Weights of a small GPT-style language model, trained from scratch on English Wikipedia: 15 layers, RMSNorm before each block.
Each number is 500 + 25 x the weight over its row's rms, rounded and kept within 0 to 999. Layers, rows and columns count from 0. Numbers have three digits each. The size before them is the row's rms in percent of the matrix's.

# up: layer 2 MLP up, 256x128, rms 0.0619, rows 26-60, columns 0-127
# down: layer 2 MLP down (transposed), 256x128, rms 0.0573, rows 26-60, columns 0-127
# gate: layer 2 MLP gate, 256x128, rms 0.0639, rows 27-61, columns 0-127
up26 079:524516462514489469444506528484537483510548519523512493515485506518466469518501497495549472446498477470513486492513494514466501496510526493503490461527450501521520499471468507480502522526489457511515525519524472533481522480506536501510450536481515462476496539497516463496482506538487489509441507526506460519516494551517474534472468509551495511463520517446509494523508490534492533503488
down26 080:487512468487520419515499481512507466498524493488486492456472510521486472511557475528511498429487486477455509520494501484507524496497493478513484509493470471523495522515493523515505548500513513519492531500490515521524496491524496520540487467504499476523477556458496512543494546487476539514502502573480486483545503494533487473500507504511480515483502512470543507494535547497464456490463
gate27 073:551472514504511502481479519502497492521551501515524520497493489472481502502438510541537439492501485517506500507496484522454500482494411479511488513523540490470483475503485479527508494515528504481494479522519483484493544462477526496508515537472493497554514503481480489554489463538537488487502496503484503514491500537498509460490511506515527497492574545490485493534478472532470495536515
up27 078:527531536524480503448463512523480481511463499507505520503524474510503477517473513514576464486498476473531495521486515507461532510523487524506483497537471530505501442494472486513482514510478465528481450537509475465488537485469522486489496498479495512493490457512476493498497501520514496517513485505483520530517479539531482473502566476488495477454525519478499507534478480568484450513523
down27 079:526486508496495465489438488503469529471497473494514461482511459537476455488527508514496554508493525515519473522514443512479488496528497485478521513504511489514520442512535505512412490482483513518518554487468491501526499494526463488524553504518531477512464526499537526516526500533511542489499487531475520483486500509497535478497502488471477469497494496525526500487449470510510522530528
gate28 061:478533503514505518498512487454484509477486484508539553469479467500468507526478528524564517500507534508529500516509488486510499477492527502486531502484528447499485469518542516534495543493487484514526513466499537503511507497524485483503456468453471554528524525483492521568498490462501507482508538506471527463501509486473492484497567508495493508456522517549478509502448499505507512472510
up28 060:514483496497515547477494548520485523515505478509512564463463518461544518472505469519507489507466483458496489526485521525502507547510506525509474517501485486506515480464487467463478557507482524511487501461531508454482480483487504520521476510553451444526491499515507513490518523476441537481486489546477501510502481520478504484516525492529464477474525511503530512498525554483528511482490
down28 059:474504499477490516506479551524474535499518517503494440513487476534503513522515485492505527514482495528484474489516569489530479463487487490490491507481480534477523509554494491515433521498558504542483527475503543478439537488496491543470527502507493470515479448485475493452507503503569504479499461505508483546480487497471536483490501507482521497504501501469520479484515498517522497486513
gate29 144:510471486530541485530480492535498478552496476516429503485535532506493498507499527518473462466500531540440475521526492499449518546497497484489489477498489505520498518512518507531543512505501480467498500507441453528485499510490462492494468525455506488502491522503472463502489487484511479441495500462484516522496536491504500522472529484537477517516465526458521498469478478506507504507443
up29 151:476472473508521499552535522529456488525501489498490495504551511496499493518506486499487432514478508528476482468510489484482518536541513510544498519499466502531524519494538487492532484464488465450492526469490475491504511499487504458486528496497485551489445532525480467474458463498491547506503518503484558502509523488497474515518515482494503549504477475494532507545486466474486505475447
down29 148:509452457493541491528552479480493522490514464509481469478542481515525519504496502536463501495477505527481391480508454515497511528500501468498490503475508499489503506514516511517469442475489462466507482501481482520482506503443518488488515487488490525465457545537491467505497472520457508512489510522486487501468546510521502516480516473505479524488482487485518488504491441475494485521492
gate30 102:509493512513516480488472516568523502467463523525461540487472497485532466498516518527496484507480501496507482542497508526527503532491539531555522517499496526520528529508535494525488534505526477503487556513492524484523487503520486501478513488486469463471506483465472488506513538469503527488504525531485517459484414488496514474548540470496536486505497506499498488535476487460528465534480
up30 093:491522496488479537489530526506506497485499455486477498541512486461534514490530497495501502477492507531490501520489499519450544518499558549501508494479470554513506528444475536481513469523490478506490527518516482468447500484482498520496473517528472475482494482497540465498504487548450549527533563492479523506529481523502526492457537498495498472513485448485524521508535522507479499494489
down30 097:484482494519494477511520488489475520484479478497518538479479510521503511507561531475519492492520468475487493489516515534483533503516498502535473511471536462515463536445533543480524486505535508528460503491526526503498500444517523507458490490485586452464491496481508491548493508481473470507461533509494484506476517539489477483489513499493491511467463551513534538516495518481501528509533
gate31 124:537487498490461481511539454533514491473488504529476497483486493471551509491552537496480512523506527491492499564505498515482516525535494468518505499478500479502474535518491480530507477505530566497505537485527521504460473486507496495517482481461484465525512528492549473479544553494502489474501511508456500518497504517528536489504519507519550460526489483497496476457501526444465475516528
up31 128:493509511449501458507517479493492485473513541485486466520506528406516499461519539496482505505522506496503513521479510463492503517539493492502536508491558511517484486511508473530474461476489557534510533498505535513501505500511479501494518504436499520519561519494565504501538524477525530476490519512490519549498484502534508507511521536486501476539488511505512481458491506469456494505511
down31 126:495512459453509484497476506524516500492458518497481528510516478483494474506536537526508456487443542448489527509511420503511539508518528484473543519473492463529500555488511470507525515514522499492507568504457523489511514496480512486489521478494509487508522513476542480523492505472544465496539501540462476500507510519530490486485460482473512467508486487503482479506472524489506494475538
gate32 095:503505476500480496482515489512514482557480487528477463511470512544485490506514503467511500508515490486480518515468527482476497477515569506529503486522458504509473529528503468525529478497480531457466533438483471496490505521520500504496447501515516489470516483510503463488531516524529475508505535482535487501497451481460543546557495454481462519472556479497507497487508489522539487524488
up32 095:519495475499483524490498530493521504540549534521492459552520515477523497497520480513490506484501455495479504529462512497456476509519537468459485448481430514510513499439483490482513491531494471507487489518492489536492480484514495493501508512477498505465505513533523475489514478536483474521503506460477536490517483507510517511525514465547451494535500487495555526505576535520527477519501
down32 097:520471496470478461512481457540497464510479520510485486484514532511488467508470431495487496471549476477516500539520538500491466512497513505523505508478478500501476564505539512557454518482537504502511501512526455530528501506496518536498507484513449487513471496472513490515493504521506508513509515437477486481527503490494526518500525472534512545476481535461519519483476535524473479527541
gate33 122:476520485503491477490508529528449508512534464509501517473530514451515518540498507476460500464514477488482501481482490493451544528515497502529470486530421490472499487492513479436499528475495490519487473500490470534498488525510528516513476515448542507484464492501506489463478475553518480509516477483482515513498480553534525521464477541516497498530528511513544498499465511474520497498465
up33 125:464529480507508472474487495514463508508513509529500529443511508438513534517503479473457465463508501481488520482495495494439517528498460489500474482513443482448478501484507483472506520487485516527501459502508469511486494530513543496502485506429539528472455511514506483515485474540522484514500508499495516498491445535489507525463493532539504506501535524483545499480470497472511517518463
down33 118:487480475464470502502503490507502494501500488521525520502525479527527469502481496471508489518509510492503516503473404504490522495500494499544450524498478518523509521513509539521392502489531505523532471534519543533483476516467506465556499490532493503500492511504475519532474482542482490513519497487541464466470510518492497486462506459503507486501497474471520517482482503484485499501556
gate34 140:501500474485489503472491502534500518508482464495492482542550527471490496464519502514444516522477501513488484504500527536492552533505495452465514480484512482529490515495510498497464515510463462501453488506531479511489524509492488537536509494472493496513488512516521470488495541521466501518495500485445506551501499506513462545476445500563508544480453523471502511519514515432460515494483
up34 130:477518489463475455462523503508506503545469449507488482500527506442500495465527496478466467493488493495507488519498508528483547517501452462473498483484482470519477518478494540520491514489452458535460457528531515491475505495459510523547524501484486478509504505539493482497500534529496504499514497470456514510495517503488462556486456485549510529477458541494510540517511512488473507510495
down34 127:497483480506507505519467495514514496533516487500505509512510478478504480482518501482495459509444481506522530493493371502477526520505492474491477526496482504513438525529518473478499493502463529467496511491480509483516515512448537541526504511416461498483488512491531502515465506529481491506482452495513513493500475536523499513505472450506497522474481504479521507500512468519500497466510
gate35 092:482485495494522464537523486473569494495471472502538535486496476523533503492518453480531494522479514475525494470471529521585484500502440508524517499460504516479481502564524441509499538498545521522525543496500536485493536477492481489465528486475490535497498505496532520525527527520514515495477515504502528467506501473465519497501496504542486488466523512485505508507486494470510479476503
up35 086:532497498469499474526509516501498500535476495499496546507501484542517500518535482536493508504506480539521487476505519568565506506488463538484551502498505478479493488514501532452515529472522503478459510525537531507551509465478499482483547479472546511533521470500522511475459483503497522480504523483490500479487529472494541513531490496511530528534483439489505501524514534480490480446500
down35 095:506476522516512449470487470470470464472484458510503484493489485511506485501482440498498542502536510455517499515527487514491481490546501486498490473536492487509492507559511494478461492480518504494586500498518519476489502501543519521505463478535486461516496466490488492490504443516506468510541484480508528520514532478509544528486489466513463500464491488505527500553474504511522438514492
gate36 092:473476524488493496512488487516469509494472507472559526477491448478529501466505522503487510491490534486529482465505509512540495507496453495529532513472522477519522532484491513481479489517518582565510464566520515491526493510467505512491517510521503497530503505489520532489499501519475527534496495493497521498462511514461466433473463500476553488462474483522478509494506472496477503454490
up36 093:483498500507485516445489488494531490518525509498471506502489491481484455498501525489504491446506501492508493500464478501470507519491509545470478498473471502530497502490462456488512569497469522485478448470507506539467479510498544471501462521560483535468499537511523488505507490505529489513503470500494474504531504555520487495505510460542427467531516504500454518495508478516513546468468
down36 084:510513518511476522541529512467502558509492476483518509508513486516535522512491521516508541560462539462506458506523528506502543502479493536499499474496515516500508508494496508470523502528518490475462492468510504516492492537475479481514495472435494519458541504499489527515500493483546518543504509502566513504485478523515479505511461519446503508518490426504485513517506467506558527477476
gate37 104:449494525513502442510468515474472477502500526488479504502508516530492525474487457495486521537523463482505476453509528483523536502513491537500473510511515482497525511487481509491482499530477446560482490510514531503506504513507460489529554510512500494551450505521516479478480492516486496525478504476520478504503525508491451529492443527461512486519479520467517481526486533505479573547512
up37 106:517467504487499528499511462489549508480454488530454484529485488482496511524525494502482523521494527470512505542499507555458488464501484533463534444484500533478506509498493527487538534445496476546509518490510477483498524452492503523493501535496490489498533468511497476513499472475476538505448528507465484463514469506476500495520533470520459488518483494465539538497515531488540491470524
down37 106:448541473525512501494581501531503509477528523492534496531524483485530495479478548482507480458474518482511525497486517544509500515527499523491495515560512485502495489524497505468506481490468499471436475497483478509482528500556482484477500496480548520482541483554529474487551525466525483521499455507514512510521513492524518503518492503532487474504509533481475482519505523490520548485480
gate38 090:481537496537491472542483488441501501490507517503509458498504483479523513486477518495536548463492481544489496485463466482545478503472485505516509506491530494469514504504527469513482517543488542502526525452469479480492513492513490468521477487482544523516474518496476528484514491468515554499574480498481569511531529493519505469522503500484497521509508484547456458496503487542507480485509
up38 084:490569523495473494486526547513503498466481520468493521516484531508511499496477504505579533503488478534512506457475497504479493512514524499503502505495494492479472468498491476534481488474455527463511480517504523477515502486525539448481495519525500568497506491513560494505484506525525545530474473494468516496479465499525472463483526472461454521506497524506472516530496468560498495487509
down38 089:488534513490491514498568485537489494509489500499500521528493467514530487500461480480480527501469483491480521456476501524488526518501542480467448483522548477523523457478515573484498467474554513500488482493506504505553516543489529506530524491498508476498477467503485505508528471516518531522479512432512522505509483495495506505507513442490548487530491499522523493508486505515513551451491
gate39 030:530513492511509488501501529503504509493492547482535523474494475497554503495484578528524488520494450494471493491479490474508483485479482528478534495477500531501535497473519489524478494484507497493515531567515515543480536531463485515499434499480480506537495445498497525530508478478500473506546462527508498491475532502477476453484501512493508502545549517516467484496502480518473475447488
up39 034:498494513511485524507503506539497479471498450538524536528490505503522482515508474522537474520512496493496481497477504508485459497513501474529500493512487491508571489495489509518453376500491479525554484455494480460496469511480515534488472508460489450474485496499485504532481508541461517469504522512497510512515530493495508506502493480467488482443474517478540474531514503491504501502491
down39 027:475544467486505546511490547504520494528530488461538511462495510500458494449481504538483479492560509524506460515512500513500454462488462512504496547519488519544512473518505564510542527498527504481534480467494503502497514542515495514492527514505499493506494488468492470529499480496440487474503501517535495517481499503504481518503523546505481469472444550484497501485502482462501546499489
gate40 079:463513482518517512506479484540510491484514458496481503490500514483501492490479572517483526529518481549490501534511473481471511526496524481532507512510503516497443463500472511497485444531482510518518427474482502523472499486513490527497488497508512497457492534497505478454483483489496528505504524536491517490506488514540519511515562492547491460516466493461467482535483480554513493445538
up40 075:461509481499482482501497513528498480493496489477480530529533500499524465531488548479488478462511551526507485531500494511435506515503517489480526510508545495514520455532504548506508499470501516478459504502488509492495481462500469551507508519433492491449538517463518481462487467470499465488493502520484493517511505484541489467520461439434492497521499476504510513517480510504499468490546
down40 067:518513504522510508469514463526535486510538484503504456522511488510540512520504509509461478513509469515484428468523477498464489514486539508482470545503518489504485521537493499547493491500527488489503510461501475526487502453497491532450507530528446497514505485524540515492523515539459545460489537481498506496526478527499535481498501425518483483486490537492506496499465538500536542482513
gate41 045:476493496484493469492514545482513506550497508506538520502475503490468515524495417491473504507514476492507510483471504496534508489492493518499531510529540457489446497518525531505476456488471495549517476536480524498520525504497479555491496509534483505533524493471527504498512504509468491493479482475502440499483520494434493484502469514531481500476451490512474480491499501544515475422504
up41 042:522461502494504473544515512531509511521528465497477503533489508515505506500488420485490514539494443485487490500524496465489465466517498470488507491519536444510536530461481500500487482470502529527529506527474483512492589518521484528517525522532506448474522460491519502541498514500517499482522451472532548508507498472490492495508451507491501502523471524517483518487529498479510484520503
down41 035:501545535524523480501467503489475468517489513497467491490529509490518491524518532453498457472520506526516552487500441480490530487547524482490471505526510488542512450535477494533474494495533468456491513529449515505510470524527519495550488504511505488496525455477488486479522527491443494533470494484452512506491527478512509512527459539493462483487519532476496497497486501512473452496490
gate42 074:500501488505494527448497538522504501513511541510504497506530505459497501499518488501491492480532498509508514520497477443465471570505522496471471500524498502508484481514499474503487559546492476515512468456494481497465492493481492502489487510449504501413510549500504504527522513502507511513533489487489471511526447489550513552553512500539459467553503506483517513533482504530496504505486
up42 073:463492519509473516514507561553527518482503522479535521489490522483487532466465463501520486482517499474485501478505507472534490447502456534476473485491473525468504514520552494507510533511484462539470509512442469518508524530500491560498495497491479499445498509532452523508511507520538504522493495492520494480482461494445524504498516500525486497456502494467490491498467497545502468461522
down42 071:476473498534487510455490497470479526515492534495482468465549521515483514552551468510504560475460505496528493499458478473506484487494469485537511489494485504482494500468528489530483498513490486480522536520551459499510473501521492540538484513441510523475505476445488495481520506479495474537488512504512537480469490524487502490469496481536441469522499507489484484507505473479487435491502
gate43 097:495502493511522485501440537498528520489513499513535520497501530442494507497518456487428484531510479488485511492508518466500521535511462543523500506526474523429499507509516506495496518543482499490488555516499546517531530490501475467526492490483493522484480508508520474517505477511491544524534457523509488505530484504508505508483495533469461490542451550458481530469508467489491537509482
up43 090:530511521478501485482544482472470490531519477487551480532520476542488475498467501513503500516484472568526484494519487486515477483521490467525515514490514486556507490480494518502489460485514494512521455520506512464432506507463517561496535470517487523502475543455497517497495525523507499480466499519528515481482508476512490537486494495490518535474497460537485458530474501491494487491573
down43 097:475517541490537482511536474490507508491484543492486502512506547493499524465468492490499478524513472506475481467479598526455465482511504487488524484509487469494538536513511507500518497516504477488495471484490501526539528499490415515480485514495469494528468496490503518483519487480493506535502511499494480465499505495499476514467495577480525463498522510516495534503499512556517501562511
gate44 115:520498495478472504496482512511509517490492446519493487518482494503537503551518493496485526514463565505502508532533528552500492521514511505444484488481512499484507513501508560512512488513457574520497503541521484466520496493513500466493482485484516499505499512487536454493493517551454511518502529482434508512515483531533478495545477502538515538536477507451495510479553509500482491492514
up44 117:496523505525492487466504518518520514519529543528511544513507512508516491512528520489519534524531489493513510521531490452477488549508468524471480472509535491522520494496451497523504499524452494505511513494534512504541486519547481524483495489493476516473477532503531485488500480511526512511534526486486493516468494508519476503560561520419499484508460523487489533496447507536448547502522
down44 115:512492469489487491500504520531522470520517501499446555494502501541512465543529495495548493476508521469476498515518493514518468522495519537452511484512478447548507537488494526489563481443532513473437497514502491509531519489523514480474539492512485485497540530521529476525533558500531496517481515515497510507478533507478455494507508489485515490509485524464503523497507511465453491519511
gate45 121:455474495508481495504469517491533515491491549484520520481497530532473490454453507536447502505539537542480530465502502484451477473471524468480486476505496531502457492522521506497516504520566444481512465478451474532530525526489516506522508495497507508519491516512503528501517487507484464512535482480516467471483495485474458487510507524510454455475491490513463517497520471489527535485504
up45 133:498499512518525475483478527510486482491496525474549514498471460514513477513511538491554483505467485458497486487472485486551518501527505563550531520538483470503519575509525451486498501488502538486521503533442498503502506496493504505487519476522473506450485470508523496566474486492511495488476466529506515476497461476469493483509503485502480506510471520487484505501436480510473475473474
down45 133:510544449492512515500502466528459503517474476497486477510515490481521440515534518502522480544441470518512519501446479483487523519481504518477525496502522462519507494510508509496486478461524513510490516493560514494537529486498532481457521507440509514495477532492477539514487509535494483529510497533539492526515492521529530494511490538472489564520443483475518497487483531492510514464527
gate46 064:488470485533488485535505570505479508494501456507566489513504519554476520514493463502503503556526464549488495500497480459466517480482554515488509467505481523511500476501509461476510510507478464506497507491473473552528476514512507515481467515410500509476490466497520494528506507499508428520496491511501538498521505495477500527490484515461446511502522501483488493473508507506513489506488
up46 068:476474494501499476494533523502484480551488494519482476533498522503454513487513517493510497499518484487498517532537475470500499485466512501452504513517504518525507480553474499458496497493495524518414473471467474500495442504511469532488463536452476510496526483462482483487515485498530486496548491454514467489535522528497492473480461488489489497482543444523505482480517530545528506533510
down46 068:534481533509456525510470479475479488488514498552485480482509534498504449452484492462510507475533506497476512512523482493501466498490477487497491499480514516473535539509503482516528514479492542475465484543500481506522521503449474503559441549500519480512503507529533510535545526484492482514519515457474494546470516474500499519467475523492516508497496537511535493539511485549462455485502
gate47 171:550480502475498497496509466489491477493477457485498519481486544476484505488542516479493502477510481534458483508463524500464464523492493469494481478466547477478505477511533550519478537532477470504499473498473468528438505508529462546544497509532494481496504485471487518492532490493502456474454535473509492512519540540491569494479500516502476529484521475479506468477489495519526473499489
up47 168:473530490504464485531496533504521527518511503514493464548541480532510486515475502500524499521464489476537505501537502500519512484502528542499526507516464530516499533495476463480504508455482535510480549501531508469566498468466524466464510496467519547499509500510513478491448528497501517551549496533477492500485479452516475529535503499479518491526499526523505545500524550482464502493497
down47 151:514515473493508508538546497501481516512492507455511491493513522461500484526589480523477543508515475564519460480515568466495515499518511515494509490446505482476504532506544546515501498458487459473492494481508469514492530461510483501517535491511476540470455497502483526483479491543462494526487520478521522528526528491536517501504527504472471510499521504492479508501503476482458498482507
gate48 050:526509485490496482510500524503505506491516504499511506490523513517510547511496528510505536519507533469494521486530506483472499472506501516494523512474506488491453477485523482528502521519509519500494536503484482533528556524536474461505536465526490530577516542494484463616489516516540463489521516517511489492470525456482481488520545498480487523496489524490523475479553507483475483510514
up48 049:495510529499501517493482489505476489509501500479519488511514521494527498508510485497512544487504434480514521483504488488490510536503554510481459518514491499466497479462485458494469554528476479443490466506521474487512488521505498486500553456576519501556476527503508517481499538542449495519515506504509514508489467517554506482521530499529429486505509515467515523489514508449479493500528
down48 043:501505491460466512533465509488506466502480482516491533522467477503476499540512486489449486477442462541518505491452517512483515544480513497510507497457495518485520510502485524527431528518485507526493454518502499502503499463474506519520514513529515499512466493444538501506468502520573499542502537521506480500460482523492488504514472485503461478448487489537480511533495529487520518532523
gate49 084:543470507489499490529532460525512491506528455481516509522518462540494488497505491499515514480472499531513506512498502487498533441501497491521519505480494487529452520526521532484521548496496492512494513513525491468478490506496499491502518503531485451489542446497524496545485487503484532483486526462502539491458564498499541510522455468466521548503475489544468551485475494455506467481532
up49 089:479501502506498518488502493498482518529483489503496507507502456451475502501506544521466540513505532546491511523501481491525486512469498489521490525504520486515538482498498492491465530522504586464483505460484521507483541528524510524508472510494482495542507504459438498469521494444522478487530491491516497545506514502536502482488501501426513498545545500489541467493464543514494474459479
down49 087:477520541493484501486533507469477517539499513470491541482486481506482496523537493483495523503525492499476479503457606483540511523517505458491496496513525497501535468488501492492437495497469493534490513513512508552495455490521510500503515502500540523512510521557531499483563517485448502468502526499511498522505524518481471484487512460516497508511514484473557503494471538476484519503476
gate50 053:537504506488507505500508486516487503505519488499510517493540511479484517486496513487512491541516541442512514503540495508550504527495468496498485505561523523494496521519530500506477552511497424499499481528513481522519557531503514490504520524567492508434521506484504535517510495467488528523521494490481490515490442516502467467503502486495474519486510487542500528544507486519526423461501
up50 060:490507501506481483466528475458485493536542507520501511496509478499490468459471453486483508523496460538512501472469534524494479463509463503459496486513499520498482498484503516494512438475500450508474496521518531511493549493448511521492542515477487552571484566494531493450488500522483508511493475503510494488516464516504500552482475516478500517523552525499483475535508497503523511515522
down50 052:482522496489501478524486484485470502492495533485528522489481508496479542505525468535516528499514487464486533497511460511490528520512526513495504494521507515532516495427497519466453462469493501501518548482517479471525497492540533498517486471537522489543506476482513529441487472497483459524470528494492489523523559475513500478508484487462495449477467497508520529472481483487447513536443
gate51 037:509490521497492504500465480506490487511533432507486515503492491551486531528512558478518511474525511510491475509504496497518533470503539512478536513504495494512563480500499533488529608492503504491507483599510467461500438517509534499494494517532479502464491467500498496468488498527513501502465532501482506479515487494502496465492523493499480516475496489494458510474515477509489502480491
up51 037:496508488484503523544520532461514511512437502484508506493498496482512515483505517484507480487474517479512506497534534494532499506487486531532448505508481505479524518521534472522486465496498514548501540540503517517503623511483463492511516485467475499479488527512503510525516491496461498513488513491508569490448522470483487470503487495490502494459492518523514497485463517466505468504447
down51 033:512541499476471486442498472475531481513511464468516537511459494522498508481509489463473522515538468466481496471458554499468504488549480512533483497495479522549512479487486483526511509526498492492503476468483504484491487566466520507486504466477482487502503495477510507526491465501480484470511514490481517506491516495476488507431510452502491515480463522465552502511530463488453484545466
gate52 158:502507468489475501503472534556535537513485493532484466565569508532490474534523479490507539499500504483492485508513528522471504474503544495471486482572481551546482511498479530445506497501468520493508474498529487479525515458521553501537479532488513497502507516501550518500496516486512468542515521498473483486526513484499496493489493503516492535501523480496496506526536531500490493495447
up52 162:472526485511435525488476519562539542522437477539471479534520459540488481521514496494497522505490517491471493502515512521457492471487532511487479476557489547538484553517485514485497493482455512493487496485526497486502511478505564502526459515530484484498506503501535518485518507472500470520509519508477491469514482472488483475509459500539487545497509512486484522515509532453499495489477
down52 152:484498520471483524549498510521506515536458508540487482507558477489521482477496517510500500476482450491490452510500404532527459490533490478474485556509523521473458511506489497498456498513440489508511508482513502522504513507479565524519492503486479517521494538522541511502518512484585494509502491500497480481494504473507504495488499450501531531489497516519485512512513513478519508513514
gate53 168:518518497481452468483517545458496511526469447491513480483553517435506508497541532449535511513490437545496515477479508524497503529490513506465468466473524487452514489466517497520496491463478489517480506504518534463533491488472502540516519487453519478525473518536508525475490535485479530519529509503479529497537501480509524522518488519485498531487519496517518506477510521517492472487457
up53 159:526473524528554516539512462517521492481521545500485529506471458521481518464525462523454473510526559502498504577512469511475513476542471478541513482498486487524500469490461530477532496511498527479535520521491473504479477506531494497493476487534466521495521487514520466501491510489521487489460543473504461493465511502480446489496490480518491490498488479478507525517481472480482492518550
down53 151:449478496498528500510504510525490491504492544481489573525490475532540502491513478523495482499538538485514531514507545524511502500544464523519511459483520511499483513502466486482490511525517529500498538500513489513482504506512510479474462524511486504477539540512504457474479494521500542516494516487509499469474487492455434496478484570508486438470505526464473499504471448503452507499510
gate54 119:549473578469464481519500468512471496508520492453520501510546516437480499509503490516519530485521442501510514498481507514528485496474488521493518482481562487520454470481496520496481506492443477483470450506525481475493526505488517543493519466466489529520524508465515519506507466483514512501512525483510507477526527497535479509495511519497435470506502482460551492503508474495513501481494
up54 111:541459582484475477496505447499482502525525494494515515492528501443463507503482491492498508489552442503492509514496483514534501479475480546475507492471556494520480487453512503501483499521469512514485497493521486489488512523456528513447499472482499495507521505496498504526527457501511510483503481470527508494568513490511487489484499505494476450481500504446534476512509436467534509489497
down54 131:476478520503496461489492456491503490505507497512495534472483519460480496525489480472535501490520479490499465481520433520516515458491490517513506506470502473496502494481519474505474504486520491505517510529542451470508512519489512509468486509526518493505513510522484513544500460518597470470503470497527510487530519479494510513494499406517477484539491518498516477503530470476570490534482
gate55 089:430498476492492491480514542477520499492479485505508494535512507530521494512530462471472500442481505502522510520500527530493491496506477506496513475516480507522512505466483514483504527486511485523527511552523475474492462488524527520511513547493473554536483481496504466479497492522466535510445544498485495501475470492482502518483461480545510537459508441509543510484538541447507477495541
up55 095:559452538510502462530515519530480498495499519492448517486514529459438479509498481514514493508512489498513492501502479477466529473512522527501507473519560460499513495502496481489515446507453441511463437508524519486511523481485513504505497498474491475528517450490502506475481472504473483494516449498502537503476520514487464504559515524482525507448502498523505521518501506516490515534536
down55 095:476513481498502503484479559456532517512493494547514503512512502509524460486525488524518480479494518503505485499485484489475516481485505503454484484488474505520468514479469538480573490503485524499445503479479506496496483476483517456471473502511509543487512518497539485479545491499471507500492460556466483458463452499521510474575467529493511501472517505509470558491508502493484538502542
gate56 126:465505492483515474497502466499468501512500501478539519503477448560507539509520530526512533495497532489545496474519528512548527491497510530506510516488559486506499470520481499499496510497517529484444493425500510481515458519537491495530531491490483506456493503499528540519475506473515485518511473510517487488473495457547511447504504465486495524449451480520474497534473479507528507472507
up56 123:476543539503501520500511516521485513471500536488516499512551510439468470450468460527461505535506505504459494469460506487497455530492483476544484511521467508504528497535549499489503507515516424480524494531494539509533539485461510499472509509515493497516524488486488517481496487492500550497493482499482510505482487504520491522482475549494526475546521546502526525463486516497450494510505
down56 127:491492507517495493503480498501493496496470506485504511498485502502492494474446462517486519510529494490494548513497580491480503512492503495520524500488466479482468507528513509470427497476540496524537515523467504511521514475474498496501481497529499495530511495486476509473482459486434502502485510478509484520488512470486454538465519539486482500507485518479507559470505584510413521502511
gate57 087:465489472495527504546528507521469520467495521505512487482506518446496508499497541499505495472482578485497500481544497486551510523510464512520493501493493480499459511520555485510492483436531483503522512497491513500498519475498512456507513466518472546547475493486478528507501504499476489554508503533484540494505544497485491514481556476521561500446503492504513491506524502458475524476516
up57 082:518504486510449469499510504480489490484512505511501508481466473469454509541507446528555486509495486479525487504498514505465509482536521480502541473529500527511485479482520485548460501517486513551491513451523506493490508477479502460502456463504519544478465511524499498518484453503474545509506527511512519508532458531479513517487559478489507496482530535473523518519484517508496512496581
down57 087:506507542495481498484511510496473491544458507504541519546517531489490528518486524473536457497533522523496519533482496491486470510523493524522468499510543554526547483502503502547521496505516513544541500488471562524507452510510512553504461518506492516487486464466542533488463496500472506455494473536516529507487443493498489507514465480488490494494482495488476479450475510491513501465521
gate58 152:478499556519516489503497533486476479487486512510542543518482539528497535479488484462464508497496516477518561478473519547477485500470459520531474469494469477511497488479509499513526482498510507487522502513491508468520484468502472473508437510543471479543510468565545507531493467499490549478518520480496491472490490519465491452529498529487492536537512449520521492499471494511495502478507
up58 140:467534540509524500495496535495484481459484493507528531512483526529440550517471481478452504537489533483513548477489563515476479509483498533542502464509471507501466488499504498511541497494504496503517490490465495462518493481531457481520454522525515529519527470539538519522506469514487554478494528508477492470453499495480482452507513532468466526519519474499486510511486482507520510484516
down58 138:517503467477452487514506501513498519492499502500499483504513482474491487519512516507506504491486511486498443510498371493497508520523506479485510478506531478526501508503499521506390512488498495509504502490506491490499508517508524519493537495484485507493487516514507491493502525489518482546499517505489498500512508500487511513486493349498492491494476511504486496488495489501495508505478
gate59 148:512507482455465502534509527524509487502470455489457499548551511549479486541496480503461533507491490514513527478554513511519535460509494539464468504484493479485477540498511551504503505494469499502479496496489494444549516491509496452482525511493528551506472491514502480493471500496497480500556521493455466482510515494489485489474477498463511523537476507529493512481542547474508491535503
up59 144:506484506533506480494519468459482499526491515494534488482486533511540483455505503500515474540522513524526441507447508501523495518497508462558538541493492494531537468539485494495482465518518507502518502508485532556471488519483526512506500476498477480492500497455527506507523513510480515509450468483515535506482516508439547524538490504498523505469499487536444490540500475530538520481525
down59 138:475526534547513448434516460447480479505479482492493490481475498491519493545574453480528535521520511495507470474521565466488560496499501480511477495502513514510514490506513497499494495486517491503503532524514472502524483518529468532495448504518526481527504494509479534526468477541434492468494497499495518498506490468534499531555487507517501526517497516493515484487491496512517491492524
gate60 130:507494461481500505498502466556515537494496486480508488500518542478516470499529497492442451476482486553476476523499479482462490541478532491504510484505513477556478512506485518535493490464488486458480490498486473493474517496502531500537499486485471494460464514482475473457471487522461473501516531492451535514500498521509541527473487512554443522532510483473481485495482487476467485533464
up60 115:495527548521489499502482541459494466507531502495514513527494504522481532496484497506576547535502502449535524435499547485549503489540501501484503524493506513448494477525526485449516505529498511517504505498502500496501487485529478521459513538518527519493539509475528540541521532470492523525495464508518470473504501474513488502522559517470521476474489490501481495497520535510528518465501
down60 132:495500543519487524481510499479492471513509508478478489522521526501512508510518519494525531487491500496513543486509654517497498481478505508510517472489495510480521458504531504504565520504516487511479513502511457483474500487548467481502493502499534525492515484447512519518519545464470507497513507506492481513526492482493483494519533567503483494521505482506502487503498531471528476472508
gate61 106:510473505464511499517485511462495521545506456524485519484494502439519520468520516458479530455543456513485484545482518489470513535504482484488451501462524494481494512485510526520516517535486477496511482507497501491454497498524464533470499513510497469515525460525445502458522514507482510480508490457520488536486502533499524468544482515492463500520436470473513516475460527540492489499495